python train.py --num_key_value_heads=8 --bias="none" --weight_decay=0.01 --final_lr_fraction=0.0
Each number is 128 + 24 x the weight over its row's rms, rounded and kept within 0 to 255. Layers, rows and columns count from 0. Numbers have three digits each. The size before them is the row's rms in percent of the matrix's.

# up: layer 21 MLP up, 1024x256, rms 0.222, rows 696-742, columns 192-255
# down: layer 21 MLP down (transposed), 1024x256, rms 0.0548, rows 696-741, columns 192-255
up696 106:140107081144134126099152090170099111181125139166128132103097151126143121115150172087095150125148118137128089123079146129101146159162125103122141155174137127157120144124146098117118158128150138
down696 106:147130088090145163136139134113096096148117098109134126094121110144138100142134135170117161086134125117146091101103123184132133109136124126139104101135175151127147092122157133162102115124137138
up697 092:091083120136145137096110153152078147123144144134140080100107118140119114156117099096142106139123168076121189100176126142137142099105134093161165131122151122156176163107131076128128084121094144
down697 098:133119117119115165117098107120120116103125117129108145141124094108134103139107141138179125133142127165141154129131107110131159153145141174185169141134149146122103115138077135107124091114156142
up698 099:111129128127138143125073160150146105159170129169084098077120151158156171119127139133113109144132111140074127134116126132121135078117117134126148108149131111124109127128132121142152140125123179
down698 102:100184127109168147111139118193139151113047117099087134110138137125145136110122103154101113131140131171119149129141185112140136149162159162159114112099126159134088191139122090100131117144116145
up699 104:126127179132118120155096128166114179116187152160137153171129112156134139138181181140116112142102101118111140092122144171120139090121114121106111111157126117094125121153127135124160112128137128
down699 099:157119081118114135155123140102129138155081109105178161148150105132112116129113169127098148132169133141105108170132115098175149098132163116132131122144158118121168110147140167164136168109103104
up700 097:129110105133127118156090118083119126115097144141158141084172134179123109155077133147147091112127149114108117173126134127114154111147161092126169167109073114113089116119118175128154105148140095
down700 097:128149162119139128117146077114132086119070113123131103139120167147143158113141149110140140133138185140100133166139179100121096126141125153176130134121097128115143169133145125114162172126143146
up701 099:103116124102103126114119154103129092142125100134108160174120136149143102136146107127151160120142118076168178136116095112172101177067124125135138114121142142107155087169120116149147122141128138
down701 101:114147152107152150168114131146126132113136115128131137136161159149142163106123116127131153131141128064140116125079142135097090136146117148113125128121184171117119129112112130136117085151147140
up702 098:150118111135174093121128125144131110125108128087138124119119135135165132120125106143107142137091129105102141099093120116117091165078164190138136169155098156097186114119143146135114133161095162
down702 093:141139119169115141139171117119124139136162127145082120148143120164139066133122076093120165112139165076163107104160146146128141142139166144090121134134155156099102104138140165112118108132143115
up703 095:134126157140115128131102152110109165151159144136149127086115138096131100169147084147088163158164133137095115133126116114099126135150162115126096073132116101146109118152126097105144111091146110
down703 096:106130147130112133126108080151129109143120090124142132117132106133137108110104116080122154114099171112128137093119053116159147141114146108108100128130130118139133126144114112138129123131141120
up704 099:166089116147110143106121150122085130155099091156134154147111092088163194136114081096133137163135102138125169148106104167131125112112101153160140116100124177143140098074136148142166184145078157
down704 103:145133122122083133111147158147158125142090114132124148118128103160148174124102125105138138174134109134123170116129080097129157109131088142116115136166112185139140147099152126136195122110122113
up705 108:106123126103052130149095161150122124115110090145132096118100124158104138135123145100093142134148136109175140139115126092127142146166161131136155086140073125136079162139109136136134180149116117
down705 108:136112136155161119124102133110106130100144137122182109122112128137138151109114143102109093126105149164100103109110113111138174160100133124124084129116071077131114139134151165125156133106131127
up706 106:129133119095148109089110136166113121150097155119150138142082147120138150074122124141151138095107116158141133128099081051175109067172073145133149099115094111130121141118140155137100136136163118
down706 104:092098145155112154131122108133128140110120117138136109143093152142120122102113156134161087099083112149107122121134096157118085162125141122108114106148117098171108160161185096132104103118099149
up707 102:084145105181108119153110143129129127107104135149114153136132113168101151119089120139129107125151071052180152118139113133127120143111161130171136123130143125169109145121103126137128123066184117
down707 098:154168138125191128134146174108132116133131141140114139116108148104114155119099115146112119140147104122105156135113115151115086073099086095104138111161154165094151103119086073118171121116120131
up708 098:118143138116157166063128128092099112115130132145145151115138108093130121143166145150143100144145121125127102120129166143134085130098089108127120127135132134108094125146140132094171124156135147
down708 098:133136139117140148136122129117116125153139117135123115167150175079152178138128113155105132091175132158171162131122158114094146136136093118098113125138152158151136080102137082174125144058083116
up709 103:128146144131099106153104160124124145139099194120179112117109148145158112110124105155155123103109113115099132098123148146137126115135181150127107124120114154090106089153159102181125136116102082
down709 106:167162162167073165151119124143139123169118159157124153098116122128148069083093101137140143128093114131138129137129109115132108085099165151130136125161099118106145077093178149140127131159127151
up710 103:119118112100123121133165117152152153134142125137134172094159153125101146102112179178140133143131104117179125148108141162152107164126131129102119128131171128123117105172192090129103105138131116
down710 106:142134138128147101135132096144178119115172133123125146118111109137099167139101121196131124136132091141132137129144178113135152097102094126114107132157107142125178133121169148133081128126127126
up711 099:114154093111127133150152167138126150147115150102152120108106117109121140093093151056094149149099115152137099151163121140134175125119153152143120121090116167188101106111148133162100129147115176
down711 100:110137120130135104157144098122138148110133148134122165140132117151150116132043134147177133108103136149129143126132167140113132139166140116127156112102135159124144077112104154122136155106146110
up712 097:126143174100128132138137130150176163134138158153141094118143140108107079125132124130138139111155135107179142094144113135118069128085111149109133143111141090143137105101120120117170133126139119
down712 094:149212144132120148112146136095144131124162156134143126129099143134100093129159121126125143120106141099135180125137121154123116181083109126147144128136132129169133098095082159118081140127113093
up713 107:159098120126104094086146121101148119104147163128143101100065136134159134161122113137091126113167138139145122095161108140119132122119115117155107133130154134111150144143114122107176113120126101
down713 103:134136153135155177134151161110150143130147133122084167156088104116126101189132162087112124077103145136122090163131144128121142075127110137112112122111108137111127092148113167122128154161109108
up714 099:100156086133159150112129125134115119120101129140088131124107159127130148154127137145163083159164144123137134110145137110146105166153114167127138129141130130130134124096112108126110116127198161
down714 100:124138117166119145139124106136122089112104119160098107146125169124109150141114163168123078134135114161131078148110119112125110101145116148124144164104126172172112078144092162143129160150140145
up715 099:163131091070102150122128112137118120157130156161159166157108123130110140153144131108076176151145119148112134135115178103106163088141096160150140146172148123147107130144162122163143113175155121
down715 095:126156115145121139097121072129147122138144109123160136092142117142137134133130165126119139137142163119108157121108137113107151146105107145153145128082123125117110127133121117134093111131107120
up716 098:134131122118137109102088128101124118113084092128168099087171140179124113141120093147104128126142117119127145110086129135138143139098144132135096160126158104151171106124143156114113084104147113
down716 101:185101139113149135125085120127145092135155155125148114118145103138139113107120092123154098111090133159185188101100136127157104122163148133135079141145109162116146132138120098151090124122113126
up717 104:107098151123128105102142130122149109131105122093154113133142117135099150160128158106135070119131133142148129136137154154161125124141117200127140106149108139106100108132115142132129152100150133
down717 103:109148138139122180150128180109112115105141133107145114139176133111131127145120075067134136099117142113094111172119124141114166162128141112171148141192159157127147169161169131121132120136114123
up718 099:199176130135131144184132098150159102127122113108163102089101115129177189108095114151108114110104144172111149159119111088149128121074157164117091165082131109131130106136172114121117133124137148
down718 099:121111134118159150157152145128148143093175131093125107124114083136141151163120111113138104142140142165097147094159144111134150128118116132119147127137149096121096116182163105138115159146129184
up719 108:139132119105134172161135100094127120102149110144167166140106144116096124151126170120142123152094103144120108100127123140101096150182159140109133105117099107112130168086127099119128125153143121
down719 107:057153168140103101156138125139139163132131158071115173129125137117161106169122149119104074147069109159136143111149160143105124145129146139116136129124119134169098114126178134122135084137137093
up720 102:143169082152144102149140179128125167135124151107124124148111138110126135120150119108094164134122107141120077134119141140137162136155105143133123168102109150121096115142113180145112175144152141
down720 101:106181129203113137138103114130101156117100175112148132147158172094169133120139137141131093095159146115101149152109164142116141081121154091114144164101105119145142160115118117142128137091180141
up721 100:084102133117116131120138121152134099169117113167140151137134111130110075124098136126108089114141124129171120113084091142121152140105135146149163103150156108103140115127140130105156158202123111
down721 105:143122115145132105153117112105102103110132125099122153141104150070125099138085137155106127113152110172144107129159114138106142156094115122132115103133120134153094157108128123128155112105155104
up722 093:145115149148123143094124107153117096116145131101119152146139115136167119157113123150111119154097138130146115112107150137123127123141126190117144156130167107148155112096127115155155104135124122
down722 097:153130149155139149147156110124115113092123080115063087126129127102133131050127117132143092123186097078128104139123144124091122152063146142128137090133125130151173089158119143108140123135134142
up723 103:132082116089107164106144145127103164144091112157120124105113140174120142121117101137158119134100132124122087137074123123124133147091181135129108163113125123103172144130095118153147147144098096
down723 103:126149145143125118088159133138090101098119131141195118114103149126144126130127120126130088111121127159151137104161114146120137139151173152126118130121146101111139158127112141158098112105095106
up724 093:127159127112110157101156139122159116132173120168131088169135161141175091153149143108104143153075131124096135107114125101150117117110107127170136201121121152156113139119134118096154108109129159
down724 094:122126117097143133153113121095146131127131166146111118137167106130148137089098119097181127093116143163132140163148166145179142141136145141093168156086112167118168120127151174154082111109138119
up725 097:126114173088167088101098095119154125133110152111158067144133125113130169150139112141111121096140130132152113129100068126094130104115124176115117105112112121143116106150089108127154130132092092
down725 098:090172104126153136182137169199123096155161128134129111125147102175091146149119131123128151146134114118110139154139121135085128109135092127150125120113097105102141140084115108148137147092122155
up726 101:161140160111127137132079139127151161128149109136163139133129117143113099131107160114114175117083114154141140104151128181096136123106149113104103122154136132146138095136086128177157134109120189
down726 103:145163108148156120135146130120124100150149132129155124106144137121176140164155154153128145141151139143129150144139140156124134117126114129091105167134133121150141121191193120123133149126133145
up727 104:087106116140134163111136119123139110138120132106106099136102104158144145138117126119135113123118145117074091111115101112177108119140148124083136070149106149101073154120097074142139174097094120
down727 105:134121111151125135141162140116095136164130146117147137144107121186130116097133106095127125127101131133122123115134081115176138108102147126103134116150154125164112134142151125148092138127138084
up728 097:144132118170130101101152178134141135162107129125174116119130140161153153165114114089078142127123115111118171103141102144131145136109107095154119092119145141131118123136108120135121125084123151
down728 100:117148116139097152097113145105130085121115142117170168127081114104139158114089148125092099137141134128128091163141142137134127106124151171136124153131139129121129125091115157083095110115129163
up729 107:109131121117098129137064165112141163086136109126134164157092164162102097125128148136099157118164155157099118127122156129126138096129151099144188143111154126103163120098119111128119145108168102
down729 102:112146126126159153104139138127136145143120155110117124130144079126143094092104112100076098110148146109115080164091151143124117186092123124133147125145095167151125105133115156137106156165119105
up730 102:066130139103139140173130100177162102136138127104128137168165144155102134097152122160131127130131125107164122114164131120146183098130120117152121124089099178155098147101153101136121120162132094
down730 104:160116152099071154108148107147109158158088092161120127111131163139120172154103150149123108132133134073105077101149115145100090137125160107126162107105079113111125082104130098126178148138154092
up731 098:096119172128149147119092130114095116144133134135084125129115144158170118148141175127155126139095163147124084132129129110109097146122147134133134170138136145106136128171123130146140135124102113
down731 100:113134108139120171092137148112110139127124076161079122138142113138146118098136126119140103159133149079122146147086121093088117132120155125118171173145114092152146103138100161125147094166145138
up732 103:133142104115101117155090135175151133129147127103131118169176140142096139129102119137127090125111110166092144164121142114129108106122124124156146155146099114126113099127130131106107123143115142
down732 099:100091112140123154097132170091108112159155156080138123160152113119131142177122154146115080124130064066164111161125143112159123105144094122126140159129123176136153141136159127141116114126144117
up733 104:127137135100118139125114130145134133145132112130114133121152130099116115120135122151153154133107128114156128117130121144140104108126145136117135124174098107145127141111118144136123125134108129
down733 109:105154144145105130144113126125088170079127122182130150147150139102105149116123123140155129110136126124152151078108105161171161118100145100151113115157112135141177111134151120126095170122140141
up734 101:184110136105079106134106097128153114129117097130089154142165146102093114103103130142131137136146099100130167137151117155145107150136138136120117106158149125089134128128101120111114157135108085
down734 098:087100146107145156103050125103119154116146132125112137107156142090134142129164169128096115163126090144151161090115119117098116070140172136144103127157100155118136131155119133118123128121095163
up735 106:114163137163090095117130120134086140129168115152134138179125103160148124119117146119114122142157139095093188164073128135110167129143103095153099134139115136082140119111133164104112133149110099
down735 102:124149177118132139164123125132124121131136130139131089115106123060144112154103134148152127095108114139136112139141106073110102118110095140129145092125106144081105095116094098123085114117097077
up736 095:082168109122104131123135154134119140137110187124090121089135155097091135092168112186192123134140099131166123078176160163075148084171114134157115105088128135139134125144107142113137127092121109
down736 091:119147126126133162135119109143143104123116113138140098134162130106120118135137141114091133155139083099153088152064075125156118107142164128113108181122110123148145098096130092102102124147142158
up737 099:142114133144143136159133116138149181123080146152142145135108131156140103149116171141108102112144126116128133083106122123137182088115104158141084116143174128128151118125135100107116105148181103
down737 093:088129101123142167100134108160140123122126132094127137127124141118148135090131148126156104165094159082146142165121126111139095106113134149137121127138109160118117140144121127122110127139146141
up738 102:127170104122156143107124096107111122076139110161121109136094082103111131115152092119122061087152130104125091104169139102146157141157141122076110126120111097121165071111126152097135139114113081
down738 099:148083150123072149107126112121184112098155118182111163117168111143080139162093139108139099129144113126134157081161139168157152127146106102132176148122129103132105137132076127086138132129140130
up739 103:156122122120108104140106116161149121108163165143168116111111141150144136162121109130147091130134105136186138112144138083124147119141146095183077143111124175126119112122109116131137099110125104
down739 104:057118115116144134093105118153141144136118115115135141152147130114118122168094128116128130123139138153117157149099132133126100111118126091111121119126138145117124154128121095103091128140132108
up740 096:098127156111137096111112189136115144127133100131161142125117130146099131111160092125139122136147139116109085111070120144125151159157158138129107084120117101111145136106092120151135135161090136
down740 102:128139137141130134147155110131127181143197119146175143128169134102131116141125136092145079137135133147128108149086127110127122118094097141052139093110144140122108140112140131124100153101125098
up741 100:142131124144114129162147081123154114143144161117147148171110115155117113117123144138115134145106128122149094118102126152148063140130120154128131111145120105150154121142167110071176121150142088
down741 102:158157098166141111121167092148102151129126142148134124119164111150163166086128142143119124140118146156151074133142120128141166164110090150111138145126120125125150103144169120168126128142093132
up742 107:174082124182134097080105149144130137124084076142113098128087118101148123137146134143102115132146145094105142106179148158140093118134151160108147146098152125133142082110133145089124130103111119